Part of a small language model's weights: LayerNorm before each block.
Each number is 128 + 24 x the weight over its row's rms, rounded and kept within 0 to 255. Layers, rows and columns count from 0. The size above them is the row's rms in percent of the matrix's.

# layer 2 attention query, 256x224, rms 0.15, rows 53-62,116-126, columns 0-223
size [ 92  89  90  79  86  79  71  85  79  80 123 126 125 122 131 120 127 131 126 133 145]
[[152 124 113 103 101 117 126  98 164  87 131 150 166 109 165 151 138 126 121 120 135 136 153 132 144 138 135 130 109 180 148 112 150 145 125 149 153 151 139 107 127 173 147 114  82  93  94 130 123 129 121 143 101 132 149 155 167 124 156 150 168 122 127  98  92 119 147 132  80 161 133  98 143 104 140 109 117 101 176 133  92 107 125 132 198 142  79 133 140 135 123 126 144 126 167 148 129 129 137 139 128  90 140 147 146 107 152 140  81 183 109 101 122 128 139 158 149 160 148 106 117 105 122 105  93 141 130  89 121 126 131 137 151 184 118 116 115 139  83  92 147 128  95  65 108 125 117 147 169 124 123  69 171 114 144 130 130 169  90  76 139 134 122 138 111 127 143  95 122 125  98 133 120  80 128  99 169 162 123 135 128 105 141 145 115 161 151 171 168 134 153 149 142 148 124 151 100  85 125 168 125 107 124 146 133 128 125 143 119 128 143 121 119 141 135 144 121 122  77 131 166 152 151 125]
 [147 118  96 116 121 124 182 143 110  82 115 146 114 132 118 157  83 120 147 101  92 151 137 118 146 113 159 119 120 163 130 115  76  99 139 125 101 142 164 130 128 123 131 129 132 163 128 165  92 122 103 153 115 154 166  92 180 134 131 137 133 131 123 144 162  98 136 125 129 155 126  69 162 109  94 122 117  69 149 124 121 147 123 119  89 127 132  72 112 103 104 153 152  78 102 118 106 133 110 151 126 104 124 172 120 131 144 110 165  96 103 149 128 159 113 116 107 108 148  98 138 143 112 118 110 143  71 144  99 122 117 136 127 105 114 118 129 132 193 156 111 104 143  97 144 113  71 164 134 161 180  97  91 128 147 160 123 141 142  97 114 108 173 119 169 176 108 164 118 156 125 156 153 129 133 147 137 110 120 150 112 140 121  93 154 156 158 118 126 113 164 136 115 100 137 120 119 155 152 140 104 122  96 148  96  90 106 123 126 149 125 157 107 156 144 124 143  98  98 110 112 114 124 113]
 [110 117 152  90 158 112 153 123 140 130 144 176 140 121 151 143 119 142 140 143 104 120 124 155 144 109 138 112 118 188 162 127 133 123 153 118 101 141 118 103 101 128 153 142 139 112  90 135 148 146 131 130 117 118 124  92 143 108 113 108  94 151 108 118 143 135 124 121 125  95 135 121 113 155 102 119  88 174 158  98 134 117 144 141 163 147 106 139 134 173 143 126 135 122 184 101 118 106 122 153 115 135 100 134 129  83 109  63  94 115 122 115  32 146 176 141 134 148 111 162 154 143 110 156 132 148 105  73 100 157 151 126 107 163 103  99 122 139 137 153 128 115  92 108 132 113 134 130 143 142 120 138 153 148 131 113 108 142  95  60 171 148 147  66 129 150 115 147 143  81 129 105 151 162 143 141 132 165 119 134 128 149 162 115 105 147  95 154 123 109 111  81  62 131 105 152 153 143 135 119 149 142 132 134 107 147 157 170 136 131  89 119 126 146 113 144 163 147 131 119 118 102 119 138]
 [109 161 134 137 133 129 144 132 116 143 158 119 121  94  58 131 131 115 114  99 155 124 126  92 112 152 128 158 102 135  86 119  70 115 115 142 106 137 114 135 151 128 163 104 130 130 131 144 103  50 124 108 120 131  95 117 121 126 127 125 139  95  93 115 144 120 140 115 114 115 127  98 188  93 120 145 147  96  80 145 112 126 138 148 122 102 119 120  40 127 161 108 104 108 123 113 104 105 128 115 104 114 105 160 126 113 147 140 101  98 151 132 130 102 103 158 127 139 124 142 100 132 101  90 128 155 113 169  55 135  82 149 183 125 109 153 155 107  87 137 104 121 151 142  76  94 139  95 125 143 149 120 139 163 106 127  82 139 164  90 136 115 183 119 127 135 139 132  97  75 104 109 106 129 131 167 157 136 175 118 169 146 124 136  98 162 131 141 131 140 153  88 128 122 134 112 137 115 151 129 108 135 126 126 129 162 138 108 114 127 122 139 123 128 151 119 115 154 151 163 140 127 118 114]
 [118 118 168 121 155  80 107 147 151 123 105 108 148 172 136 119 137 163 118 126 128 115 134 132 124 132 102 143 132 102 122 145 118 118 116 106 122 115 109 106 143  62 118 137  80 148 118  94 135 130 133 119 145 152 167 142 120  73 157 130 132 143 132 126  87 115 114 114 109 154 108  82 137  96 124 186 136 142 158 145 159 129 147  66 112 134 192 120 120 116 162  98  86 179 137 126 137 150 136 152 145 111 115 120  92 134  64 125 137 116 135 125 123  87 130 164 176 105 128 169 148 116 151 105 174 141 145 101 128 107 156 158 124 132 124 154 152 117 138 122 169 110 147 146 151 168 130 119 131 144 104 134 107 130 119 101 168 126  89 136 118 135 106 138  90 102 119 106  87 122 124 136  90 167 111 131 136 122 124 120  80 130 112  93 117 127 131 154 130 166 103 181 111  97  98 125 146 124 134 142 151 177 145 140 151 149 153 130 143 142 133  91 121 133 161 136 120 178 162 140 186 143 135 128]
 [113 147 160 134 130 145 190  98 140 125 105 125  88 173 103 130 121 135 134 169 141 111 131 111 125 179 156 115 159 132 119 120 139 162 149 123 130 145 134 128 111 147 114 198 121 127 104 114 141 115 124 118  86 134 187 146  78 132 146 120 143 192 102 151 121 120 195 132 141  78 137 117 145 117 119 100 109 161 125 137  97 148 142 132 137  99 124 132 150 104  90 129 166 135 163  84 128 125 114 105  96 137 103 131  94 121 107 138 123 125 136 180 105 112 105 167 106 124 122 134 157 136 160 132 141  96 124 134  94 154 106 113 113 139 112  89  72 114 102 133 138  98 138 132 100 142 131 168 100 105  87 125 154 141 144 103 133 116 149 144 135 129 189 119 142 130 123 158 136 123 166 126 135 142  84 160 111 137 166 133 123 155 135 110 163 133  67 100 100 114 149  92 114  81 104 140 160 117 130 125 107 136 110 136 122 105 134 109 131 133 162 126 141 166 183 119 141 102 132 133 119 141 157 154]
 [ 96  95 161 160 126  67 104 126 125 102 133 109 171 109 128 113 132 120 151 112 118  98 116 167 141 165 117 117 146 131 147 126 125  94 161 171  90  94 127 133 135  96 116 145 148 119  85 153 152 143  97 128 159 123 140 132 149 159 120 112 114 129 104 135 144 116 108 116  92  61 122 114 130 116 142 119 122 124 131 118 158 105 113 115 161 130 134 112 123 103  90 156 159 142  93 151  84 118  97 135 164 111 127 106  91 182 141 136 119  99 140 116 102 138 166 137 133 103 123 118 132 158  93 152 145 114 136 140 108 107 157 128  89 112 152 135 165 114 124 164 111 130  80 114 126 135 177 132 153 122  91 154 154 136 113  86 147 155 102 141  97 143 189 143 133  98 136 141 156  48 168 174  76 118 119 149 137 127 152 128 118 151 144 176 101 151 126 124 162 148 101 128 127 118 151 137 106 177 120 149 151 106  96 139 170 121 115 132 123 154 138 104 103 126 119 132 140 108 125  95 140 155 120 106]
 [113 127  83 143 108 105 170 167 148 153  80 112  83 140 123 140 167 159 125 192  89 146 106 117 134 131 132 172 130 124 126 153 134 113 163 109 122 115 132 152 137 114 158 130 131 144 117 118 121 136 138  63 145 171  83 133 146 124 125 118 144 143 137 132 127 120 153 138 132 105 132 152 139 183 102 147 147 165 104 139 157 116 132 122 128 150 127 145 113 150 128 106 143 163  95 141 154 163 120 115 116 113 139 137  93 129 132 144  83 189 132 122 144  90  95  92 119 155 145 158 105 148 102 133 142 152 118  82 138 140 158 121  89 115  92 145 142 144 124  90 118 134 143 127 113 130 165 142 105 146 120 115 111  92 128 148 132 150 145 179  99 153  97  88 135 124 123 136 129 156 150 133 144 163  86 111  95  97 179 150 136 103 164 143 135 109 115  71 110  97  92 122  86 124 161 102 154 175 152 126 140 132  98 153 118 115  98 100 102 152 161 127 154 127 105  90 130 125 115 135  90 142 107 141]
 [ 88 120 146 120  97 122  74 160 153 149 115 126 136 114 140 109 124 117 127 118  90 167  72 122  95  84  82 112 144  97  96 168 136 160 135 178  95 100 107 153 119 156 142 170 107 109 120 125 142 158 135 141  80 117 154  82 120 126 116 113 111 129 108 121  84 120 154 134 129 106 139 160 146  88 113 102 157 179  92 149 103 133 145 120 114  65 139 125 141 150  84 114 137 137 156 153 120 148 141 116 140 128 163 152 138 132 115 160 149 114 119 140 144 120 125 134 132 143 137 143 123 151 156 114 118 121 107 140 157 151 117 107  99 123 119  97 132  99 160  82 115 130 152 138 126 174 140 154 142 119 184 106 132 123 152 107 153  86 163 125 168 133 155 105 120 107 132  97 164 114 134 151 104  76 116 146 126 124 131 133 139  95 138 116 111 137 157 158 137 118 119 141 115 171 144 104  87 156 116 129 127  99 119 149 150 102 148  91 144 112 164 180 110 127 144 162 124 134 123 102  92  94  80 107]
 [122 125 123  74 164 115 121  96  90 157 117 120  73 121 143 163  88 149 154 159 120 117 144 167 138 127 115 115 153 131 168 118 120 155 170 142 141 136 111 158 141 112 136 144 161 118  89 125 133 135  79 129 153 135  62 145 145 126  92 156 125 166 118  93 150 127 126 159 100 119 143 113 124 177 132  92 101 157 118 137 143  93 122 111 124 175 119  90 153 132 155 133 114 122 172 154 105 108 193 150 113 124 109 147 134  94 193  76 118  90 107 134 104 114 140 115 126 100 105 120 135  98 109 128 131  83 123 111 111 127 122 151  77 151 101 103 129 121 103 133 131  87 138 150 144 141 131 130 109 192 136 135 170 124 145 103 155 118 149 120 118 143 144 131  89 136 108 134 138 169 163 139 107 143 160 104 100 136 134 124 134 171 125 141 134 153 128 169 142 155 132 150 140  97 120 102 137 135 136 120 111  95  84 172 118 129 132 152 134 110 162 133 132 154 129 119 124  97 123 131 114  87  95 137]
 [109 147 167  91 109 171 143 118 143 147 135 109 126 146 120 156 112 140 151 112 147 157 109 119 133 118 148 127 114 166 145 116 108 208 124 130  93 133 163 126 145 124 163 175 115 144 119 105 139 121 101 132 151 113 140 152 105 156 134 104 124  84 144 124 119  92 132 124 147 128 166 132 140 117 118 135 148 163 121 113 125 110 105 124 186 153 157 131 115 133  92 120 153  87  94 124 148 113  95 145 169 106 148 142 100 138 128 107 152 108 125 156 114 138 124 102 128 134 153 121 136 149  98 150 156 158 135 151 126 103 124 161 114  67 126  95  62 135 157 120 144  67 102 155 115 112 147  94 140 140 121 112 139 145 154 125 128 140  98 112  92 156 166  82 143 132  97 111 149 130 121 123 158 127 148 143 130 123 165 136 176 189 144 147 119 125  80 119 134 141 127 152 144  83 138 134 138 104 125 119 150 115  93 145 155 143 100 169 133 144 130 169 129  45  87  94 123 143 114 128 126 154 110 119]
 [118 115 103 143  99 127 107 103 140  97 142 195  82 134 165 123 138 126 149 112 112 148 128 152 145 131 113 115 157 126 154 163 108 119 148 159 144 147 146 134 121 140 134 137 103 145 129 138 102 138 177 107  99 191  68 164 149 127 104 135 151 163 110 111 152 149 137 130  92  96 109 163 176 122 167 152 132 133 100 140 153 120 128 150  73 158 115 113 134 144 116 122 139 149 133 107 111 122 132 161 109 127 107 122 114 146 126 125 119 127 127 143 124  91 147 143 135 136 156  86 151 169 112 144 131 112  99 131 141  97 127 135 134 118 138 101 173 129 149 128 150 157 161  80 109  72 165 146  80 108 167 130 136 124  85  97  97 104 132 145 115 154 128 173 145 113 153 148 101 140 111 149 153  97 145 125 114 140 146 129 113 111 182 103 136  97 155 137 150 152 131 172 132 124 135 135 138  97  98 116 116 100 122 139 132 151 109 146 135 115 123 101 122 115 139 123  63  57 101 103 161 173 140 103]
 [114 141 171 133 157 161 127 118 127 142 120 106  90 132 168 132 124 115 116 112  93 121 142 118 119 163 113 107 106 145 114 118 165 126 130 102 158 143 118  94  95 204 154 134 126 112 133  95 112 133 117 126 135 149 128 168 126 132  63 143 119 121 128 146 161  77 128 125 145 147 114 127 157 131 134  92 180 127 115 130 118 145  70 114 114 201 165 100 144 119 117  85 151 134 138 103 103  97 134 140 167 126 114  99 122 140 125 126 100 113 116 116 125 132 124 135 133 144 153 121  89 141 135 119 183  92  98 140  94 164 116 120 111 102 150 167  98 103 127 133 145  97 167 104 153 154 120 120  79 117  75 151 131 108 139 111 107 116 140 142  99 140 143 138 121 112  93 138 123 132 141 148 151  85 142  83 148 144 116 125 149 133 110 149 146 134 161 136 150 176 111 125 124 131 120 154 135 110 129 152 157 104 142 153 145 160 112 106 111 124 119 163 101 111 156 135 104 158 187  98 126 193  88 110]
 [140 118 139 129 179 195 107 131 153 169 132 130 111 137 112  93 159  96 159  96 130  95 114 169  94 206 111 143 121 101  88 130 102 126 110 106 123 142  98 135 159 120 137 173  90 164 113 120 120 162  71 145 166 131 169  85 125 146 165 107 104 123 118 127 161 130 114  90 121 164 118 131 122 165 126 114 120 168 105 147 137  96 167 108 103 136 172 128 170 164 137 161 123 156 157 131 122 146 153 129 108 107 129 143 121 125 143 149 134 110 121 120 134 105 133 106  70 148  95 148 186 145 127 140 129 131 126 118 110  99  84 136 139 118 112  87 107 144 128 140 153 138 114 160 162 114 128 117 136 114 113 134 108 122 135 120 125 133 133 126 119 110 131 124 108 121 110  96 144 146 116 104 114 139 103 153  97 105 125 103 115 115 122  57 154  72 124 115 119 118 162 149 128 107 139 115 113 132 101  87 141 132 154 111 157 127  67 121 101 150 142 154 135 150 133 167 114 144 121 124 149 165 109 122]
 [175 125 132 128 137 123 152 110 124 120 119 164  99 152 108 121  88 148 114  81 156 143 108 133 131 120  87 144 135 144  90 148  91 123  99  85 141 139 117 157 148 137 151 104 111 109 119 144 117 136 121 135 114 109 108 140 119  98 142 129 122 111 129 105  80 166 122 173  86 147 142 100 156 105 127  89 111 149 126  81 133 149 103 174 161 169 141 186 137  86 142 126 168  85 116 152 143 132 158  93 119 137 140 101 136 114 129 121 120 100 109 145 162 122 125 114 123 124 112 128 154 123 144 124 144 146 121 110 139 128 143 120 147 150  86 139 111 114 157 147 128 169 162 114  71 116 152 153 107 120  95 130 128 113 172 119  86 149 159 135 117  99 136  89 138 110 124  94 154 111 166  86 124 143 111 134  86 146 140  86  92 151 141 131 150 134 154 100 161 105 145 164 108  81 123 137 114 133  83 173 116 140 129 183 144  88 126 112 148 146 103 106 120 147 117 185 100 115 149  83 108 123 141 136]
 [158 146  92 168 110 129 114 149 155 132  85  99 147 156 114 142 125 119 104 142 109 122 115 106 130 190 158 124  97 128 159  95 145 128  99 176 128  74  97 125 137 117 136 138 142 129 146 103 166 123 116 144 151 120 149 134 106 131 150 142 116 106 127 130 125 146 108 121 107 171 115 150 140 155  70 122 140 113 115 129 169 146 121 108  98 122 122 157 122 140 148 156 138  91 161 122 116 119 162 144 138 143 119 150  89 111 175 106  97  91 120 111 151 130 124 130 127 107 133 114 175 108 117 127 162 136 127 106 127 138 136 115 114 151 163 134  91  74 138 122 129 101 133 147 151 119 114 164 132  97 103 137 125  70 120 132 151  76 143 144  85 137 106 111 123 149 151 126  93 106 133 116 143  92  76 140 193 150 121 161 134 120  91 104 129 127 143 125 130  97 102  91 184  91  97 135 144 106  89  98 140 136 148 104 144 120 131 144 153 184  95  91 149 126 171 148  97 102 105  92 144 122 147 121]
 [115 125 153 107 114 117 190 108 130 127 143 126 108 134 154  78 130 151 127 109 157 147 144  83 131 139 166 125 153 135 130 120 140 113  74 135 181 139 102 136 144  89 100 116 115 138 158 119 156 131 157 121 133 113 114 149  95 126 128 120 106 113 151 134 121 125 140 126 125 125 113  80 175  95  69 114 128 152  99 125 124 108 156 117 146 140  97 120 158 146 111 101 146 155 116 119 124 193 138  82  92 148 115 144 159 117 154 164 133 120 134 104  84 137  86 110 148 164 120 157 123 149 170 116 123 110 150 136 144 105 158 148 139 140 160 178 138 156 158 118 126 139  97 150 163 125 103 118 119 100 166 126 115 143 113 140 191 118 126 141 154 136 169 141 184 118  72  98 144 169 138 114 142 126 101 200 134  89 159 129 107 157 129  96 121 128  99 148  93 155 149 142 156 135 121 141 156 142 121 153  91 129 152 118 105 116 108 129 135 121  96 127 140 115 144 110 109 117 119 120 105  90 123  97]
 [105 118 112 127  95 107 109  85 115 137 114 110 141 152  58 137 160 141 107 121  96 103 137 133 150 138  78 132 145  93 128 180 113 139 125 107 150 124 154 137 118 129 162 176 111 171 115  88 114 129 151 125 122 124 133 133 133 105 161 114 164 127 101 145 120 142 113 171 152 124 128 102 181 120 128 141 124 100 145 125 134 142 121 118 112 158 133 125 139 126 141 137 101  88 162 143 116 118 141 160 112 128 136 159 139  87 169 138  88 140 115 155 143 153 156 105 139 128 132 142 106 130 136 104 151  85 104 149 112 140 130 144 113 174 158 105 101 137  91 163 142 114  90 107 146  72  97 116 141 156 193  99 136 152  89 138 105 152 163 129 109 139 152 133 112  94 149 115 127  96 117 170 161 153 122 153 133 126 109 119 105 134 115 148 150 110 143 159 142 103 108 117 115  81 109 132  98 122 132 173 107  86 102  75  87 121 110 145 161 150 152 109 115 172 109 140 131 109 186 145 106 157 110 118]
 [125 135 142 147 132 132 119  88 158 153 151  90  91 128 137 128 119 150 147 107 108 186 128  95 150 113 153 115 138 132 130 147 106  99 114 152 162  98 143 164 148 136 176 154 140 134 159  96  86 141 111 110 145 144 111 128 131 137 104 115 151 120 138 143 142 168 105 137 132 159 142 123 191 100 133 176 129 115 126 107  78 177 134 116 136 134 130 144 111 133 110 133  96 123  93 115 104 159 144 152 122 141 119 104 140 152  88  91 155  70 116 110  94 126 147 142 124 105 103 189  91 155 140 153 153  78 133 141 142  99 132 156 140 161 121 141 138  90 144 144 102 117 159 162 116  99 177 123 128 152  89 121 139 102  86 140 100 107 159 111 100  86 122 134  93 140 150 125 128 145 134 134 107 124 129 118 105 107 127 117  82 141 131 170 123 131 130  96 142 124  99 122 141 197 151  64 117 118 114 123 153 144  93 126 124 125 134 100 141  97 144  96 144 154 124 141 125 140 112 107 132 187 133 140]
 [120 122 142 143 102 172  87 155 141 165 111 122 124 106 124  91  99 106 115 128 163 140 117 176  54 145  99  89 110 127 164 162 102 137 191 138 102 114 101 122 178 126 114 122  97 156 148 188 122 116 112 132 106 125 187 143  97 139 138  89 147 133 121 116 171 131  97 144 109 151 150 134 112 119 144  95 126 117 130 126 139 126 148  97 148 133 144 131 127  99 144  88 146 164  81 114  71 163 159 136 121 149 131 116 105 130 124 149 125 152 125 152 135 125 122 125 124 120 147  94 136 118 157 149 140  82 141  91 115 115 122 139  67 120 153 110 134 121 121  87 154 155 130 114  80 129 151 140 107 103 136 115 125 141 117  90  80 148 133 136 115 107 183 134 106 157 134 148 131 164 104 137  83 123  52 125  89 153 146  92 130 149 140 144 134 126  78 126 129 156 113 107 119 144 115 115 111 129 124 126 104 123 109 120 100  97 134 130 129 112 156  98 103 125 115 144 123 163 118 115 108 115 125 120]
 [114 131 120 113 110 131 121 123  94 141 136 130 134 139 119 124  85 158 132 132 145 123 141 177  89 149 129 143 124 179 131 138 116 131 130 112 138 160 110 127 150 148 174 128 145 119 149 128 108 134 131 120  62 160 101 152 125 124 177 140 123 159  88 149  73 112 118 143 139  98 128 198 140 127 153  98 137  95 119 110 119 150 155 115 111 115 157 149 151  88 127 128 111 175 132 107 159  98 191 159 118 102 117 121 147 138  89 115 110 132  99 124 135 141 145 136 141 177 152 121 142 132  99  74 129  74 122 132 146 113 168 174 107 105 130 150 116 137 159 104  69 161  97 118 115 116 144 162 112 165 159  79 146 123 152 123 154 132 124 132 127 155 123 139 106 123 105 104 138 130 136 112 107 120 151 140 123 139 125 127 126 124 139 144 153 137 121  93 147 152 111 143 153 116 105 142 159 156 132 128 101  92 106 136 155 177 170 181 135 100 152  84 131 141  97 131 149 126 141  97 116  65 126 164]]
# layer 2 attention key, 128x224, rms 0.15, rows 52-61, columns 0-223
size [ 97 112  99 101 109 101 107 102  98 108]
[[112 140 120 165 140 120 158  83 118 101 126 118 144 189 125 108 151 108 175 127 109 136 141 130 105 117 108 134  92 140 134 147 120 174  97  62 116 130 109 118  95 166 171 134 105 117 164 138 144 148 142 121 165 100 132 132 146 158 126 128 125 138 148 125 114 108 169  98 115  99 130  96 175 130  96 134 157 125 153 110 122 104 134 167 125 156 109  96  83 123 139 157 105 108 144 117 108 153 148 156  66  84 178 150 130 119 119 101  88 130 104 130 137 142 127 102 152 140 134 143 180 110 115 146 139 135 136 102 103 102 148 148 132 116 164 128 131  98 112  98 137 126 144  94 130 101 132 114  89 104 145 135 107 151 162  98 109 107 150  59 162 137 122  97 120 163 156  79 167 120 103 109 120 142 119 159 128 165  99 129 124 128  89 112 132 103 119 167 124 145 144  87 129 100 145 120 138 102 121 177 158 152 110 112 127 135 155 111 128 131 147 144 140 138 118 126 137 137 140 106 196 136 129 152]
 [148 127 134 116 147  74 129 113 181 123 129 123 151 128  82 168 166 111 137 122  96 126 141 111 119 115 121 119 115 110 131 121 163 157 173  74  98 156 156 148 100 146 148 139 144 121 144 127  98 104 133 138 142  87 145 109 108 119 130  89 188 115 143 116 115 167 133 111 189 147 108 141 139 123 141 124 136 125 122 176 148 121 102 129  84 173 137 134 126 154 125 138 125 156 150  87  95 111 173 126 128 176 196 122 104 139 132 131 107 130 151 161 125 152 163 145 105  63 111 124  86 111 102 168 135 109  85 116 148 127 138  98 159 137 138 139 141 140 123 113 128 146 111 129 145 135 135 106 127 133 133 154 136 138 145 114 128  95 144  71  90 189 162 111  83 141 135 107 115 158 101 149 146 166 112 133 112  80  74 124 151 133 156 135 145 161 136  91  91 123 128 118  90 131 132  96 145 142 133 110 140 160 133 150 103 140 142 141 106 108 135 146 124 137 141  87 148 124 139 108 120 112 130 132]
 [114  99  89  90 151 124 130 116 145  95  94 139 130 130 110 118 113 150 128 151  99 125 141 133 137 140 145 137 139 142 119 151 116 147 150 136 121 161 114 137 134 103 124 136 159 133 152  97 131 129 118 101 133 101 161 157  90 156 116 144 114 125 117 113 107 115 144  91  90 133 114 136 197 100 117 129  91 128 126 168 148 121 136 111 101 137 174 134 117 103 149 159 120  98 122 116 161  95 132 129 144 129 142 150 124 117 133 102  92 127 154  76 104 143 147  97 107 152 109 164 134 144 185 125 139  82 130 147 111 123 158  91 103 144 113 154 141 145 123 135  98 164 104 200 139 132  96 100 107 136 127 150 118 128 128 146 156 117 115  94 135 144 105 148 179 120 102 119  90  77  90 183  83 124 174 106  80 129 146 174 145 115 159 144 140 106 118 166 127 121  68 120 100 139 171 136  99 106 127 133 143 107  90 159 123 141 125 162  94 109  85 103 141 119 144 127 117 123 118 164 149 162 104 151]
 [161 142 105  90  99 110 126 116 146 161 118 132 102 145 155  96 113 127 114 110 130 174 113 123 125 128 123 137 154 101 108 159 101 147 122 130 159 172  99 155 166 184 110 132 167 141 124 117 118 159 110 111 151 107  73 107 103 128 101  96  77 118 100 134 166 135 124 129 143 162 106 165 100 124 137  86 158 105 107 152  87 121 146 142 139 149  99 109 135  97  86 121 125 115 155 142 122 145 113 113  76 115 156 129 124 181 153 149 133 144 166 111 172 120 155 121 129 118 106  87 140 104 133 155 134 131 122 135 152 107 179 134 144 149 116 126 141  99  84 130 143 150 150 151 146 105 127 111  94 123  97 104 121 161 146 151 120  99 146 146 110 119 179 122 126 150 132 106 123 126  83 141 157 143 108 105 141 131 124 130 105 117 154 127 129 113 129 174 157 104 163 150 163 122 185 179 102 133 123 131 148  96 167 128 114 152  71 150 141 142 162 124 134 130 101 115 130 133  80  90 156 125  96 139]
 [136 116 107 153 116 177  83 116 155 129  92 123 188 165  88 130 129 116 131 141 143  97 132 127 106 123 118 118 145 119 117 137  89 145  75 162 117 150 115 128 137 139 156 138 134 140 112 128 193 106 110 146 126 155 153  75 104 161 118 132 172 142 128 132 130 128 108 140 158 134 137 150 112 166  94 107 119 150 153 114 154 179 129 103 126 144 173 110 154  97 102 120 168 116 147 154 177 133 154  92 139 134 115  96 171 170 129 134 158 149 153 140 149 132 135 118 121 153 141 122 141 129 107 112 111 109 149  95 160 112 155 138 117 108 123 134 110 155 129 121 128 131 125  90 133  97 168 110  97 151  89 176 120 142 148 158 158 140 122 126 131 127 123 144 103 135  92 106 108 141 135 124  97 147 119 123 105 114 140 114  94 154  83 140 104  92 111 126 162 106 162 117 111 137 112 136 153 149 149 141 152 134 141 189  89 163 183 142  87 115 124 123 124 124 139 170  98 153 148 147 185 111 104 170]
 [104 113 128 131 130 138 118 106 111 112 139 109 145 103 108 100 151  94 145 130 117 163 159 147 155 111 121 125 105 147 144 141  91 145 181 135 102 114 124 108 149 145 115 121  91  95 148 167 101 147 126 104 148 149 103 103 111 165 110 115 134 137 151 106 164 154 101 131 100 108 124 173  94 160 139 126 198 107 119 161 150 139 107 150 137 162 169 119 140 127 119 161 160 160 121 139 124 166 134 124 138 131 129 132  74 119 163 127 140 160 148 146  83 133 156 100 152 179  94 114 136 133 106 123 124 153 167 147 118 126 103 143 175 162 110 164  73 100 120 117 100 135 110 113 126 115 178 132 133 133 111 151 161  93 149 134  99 122 147  79 170 117 173 135 121 142  93 132 130 135 146 132 179 125 155 114 119 114 118 156 134 141 215  90 132 139 191 127 134 134 115 120 118 104 121 175 108 130 146 148 135 126 133 113 135 125 106 154 110 113 102 139 125 127 119  93 100 117 128 109  95  93 133 109]
 [112 104 138 109 163 144 130 174  90 108 109 141 112 114 153  81  89 115  81 104 150 115  73 172 145 104 138 114  85 144  90 152 125 143 125  77 117  99 103 137 133 151 120 128 143 142 124 109 172 140 133 161 123 109 159  86 117 132 133 146  87  73 103 122 163  98  91 110 117 107 134 181 119 117 178 112 139 137 132  99 124 168 142 131 131 129 162 111 118 142 110 118 107 108  87 144 164 163 122  92 152 151 113 137 100 164 106 114 130 126 133  93 115 131 169 143 120 137 125 121 148  86 131  94 137 150 133 175 140 131 100 132 118 118  97  79 122 151 127 110 154 140 121 162  92 135 144 135 125 111 122 149 126 113 135  81 141 123 131 187 171 130 136 149 133 160 141 163 180 138 118 125 123 188 107 160  78 111 141 159 129  86 111 125 156 135 147 115 113 101 126 132 158 147  84 130 153 147 123 100 126 118 133 139 108  96 142 109 133  87 161 135 125 108 120 116 134 104 149 118 118 109 139 132]
 [ 86 185 108 124 127 126  87 135 122 146  97 118  95 100 140 124 130 160 113 160 146 127 163 121 129 125 100  84 142 119 129 137 131 143 100 140 104 138 140  70 155 144 101 133 119 100  87  84 155 116 151 119 153 165 133  80 110 165 153 141 168 121 139 130  98 137 164 155 111 157 113 130 133 150 135 134 112 138 156 142 153 145 149 127 114 150 156 124  98 167 140 176 142 116  81 135 127 103 101  99 144 160 129  99 126 131 158 112 154 133 122  99 156 122 149 128 108 123 126 162 117  72 116 144 121 130 117 119 114 129 144 133 144 154 143 100 151 143 150 139  76 122 155  98 149 112 110 135 111 136 167 107 133 130 103 149  88 119 140 164 104 134  97  80  93 164 139  81  94 120 114 123 207  71  88 103 129 118 105 117 161  78 141 140  90 153  97 109 111 105 101 112 106 139  90 123 125 109 143 133 118 127 142 130 129 158 137 139 157 114 133  82 155 137  88 105 134  99 136 109 133 122 140 141]
 [132 137 179 147 122 131 147 121 165 134 154 122 137 114 103 111 143 147  96 110 140 105 188 121 111 154 102 137 146 114 104 162 124 126 115 156  82  74 122 149 135  85 121 183 102 158 115 140 148 146 128 135 171 160 141 109  92 171 120  87 112 159  94  90 113 131 132 109 167 122 135 111 126 146 133 130 143 131 121 121 128 110 140 114 157 146 146 114 186 166 116 105 139 126 112 130 113 114 149 156 104 114 127  92 174 104 118 129 144 134 143 122 159 122 151 154 129 107  86 105 115 130 128 113 114 117 114 128 118 126 123  81 108 136 133  94 162 103 140 141 131  97 115 136 158 119 132 141 142 102  98 146 125 156 138 115  98 130  74 144 159 134  99  97 121  92 123 162 147 132 146 124  68 157  83 143 101 167  65 154 121 132 126 116 111 140 178  93 158 155 138 147 122 114 117  71 132 113 122 124 167 109 116 135 189 141 156 155 150 135 139 124 127  84 154 116 125 127  93 145 110  73 120 124]
 [128 113 100 100 118 135 142 163 145 127 129 126 126 171  97 152 142 144  77 140 165 128 154 142 169 108 141 159 150  97 160 117 107 132 171  84 127 127  82  92 162 112 141 154 132 104 178 120 101 129 129 143 138 100 146 109  90 137  70 112  96 101 140 143 127 112 119 132 110 124 101 108 127 120 158 143 128 157  82 159 144 119 118  91 125  71 106 126  95 139 161 117 101 161 176  91 112 166 139 140 152 136 139 107 168 160  93 110 105 177 126 123 132  93 156 101 140 123 129 146 193 139 130 131 158 162  83 115 141 127 124  95 117 123 133 104 122 168 124 158 116 110 127 146 118 128 144 126 152 116 128 108 113 118 161 161 111 118 106 140 132 125 145 161  99 137 129 159 116 132 154 117 133 117 143 100 126 115 102 126 100 128 114 155 103 112 105 114  86  89 110 161 119 113 136 139 102 181 151  86 130 136 139 111 142 101  99 133 136 133  92 127 129 168 140  80 143  92 115 171 169 113 112 157]]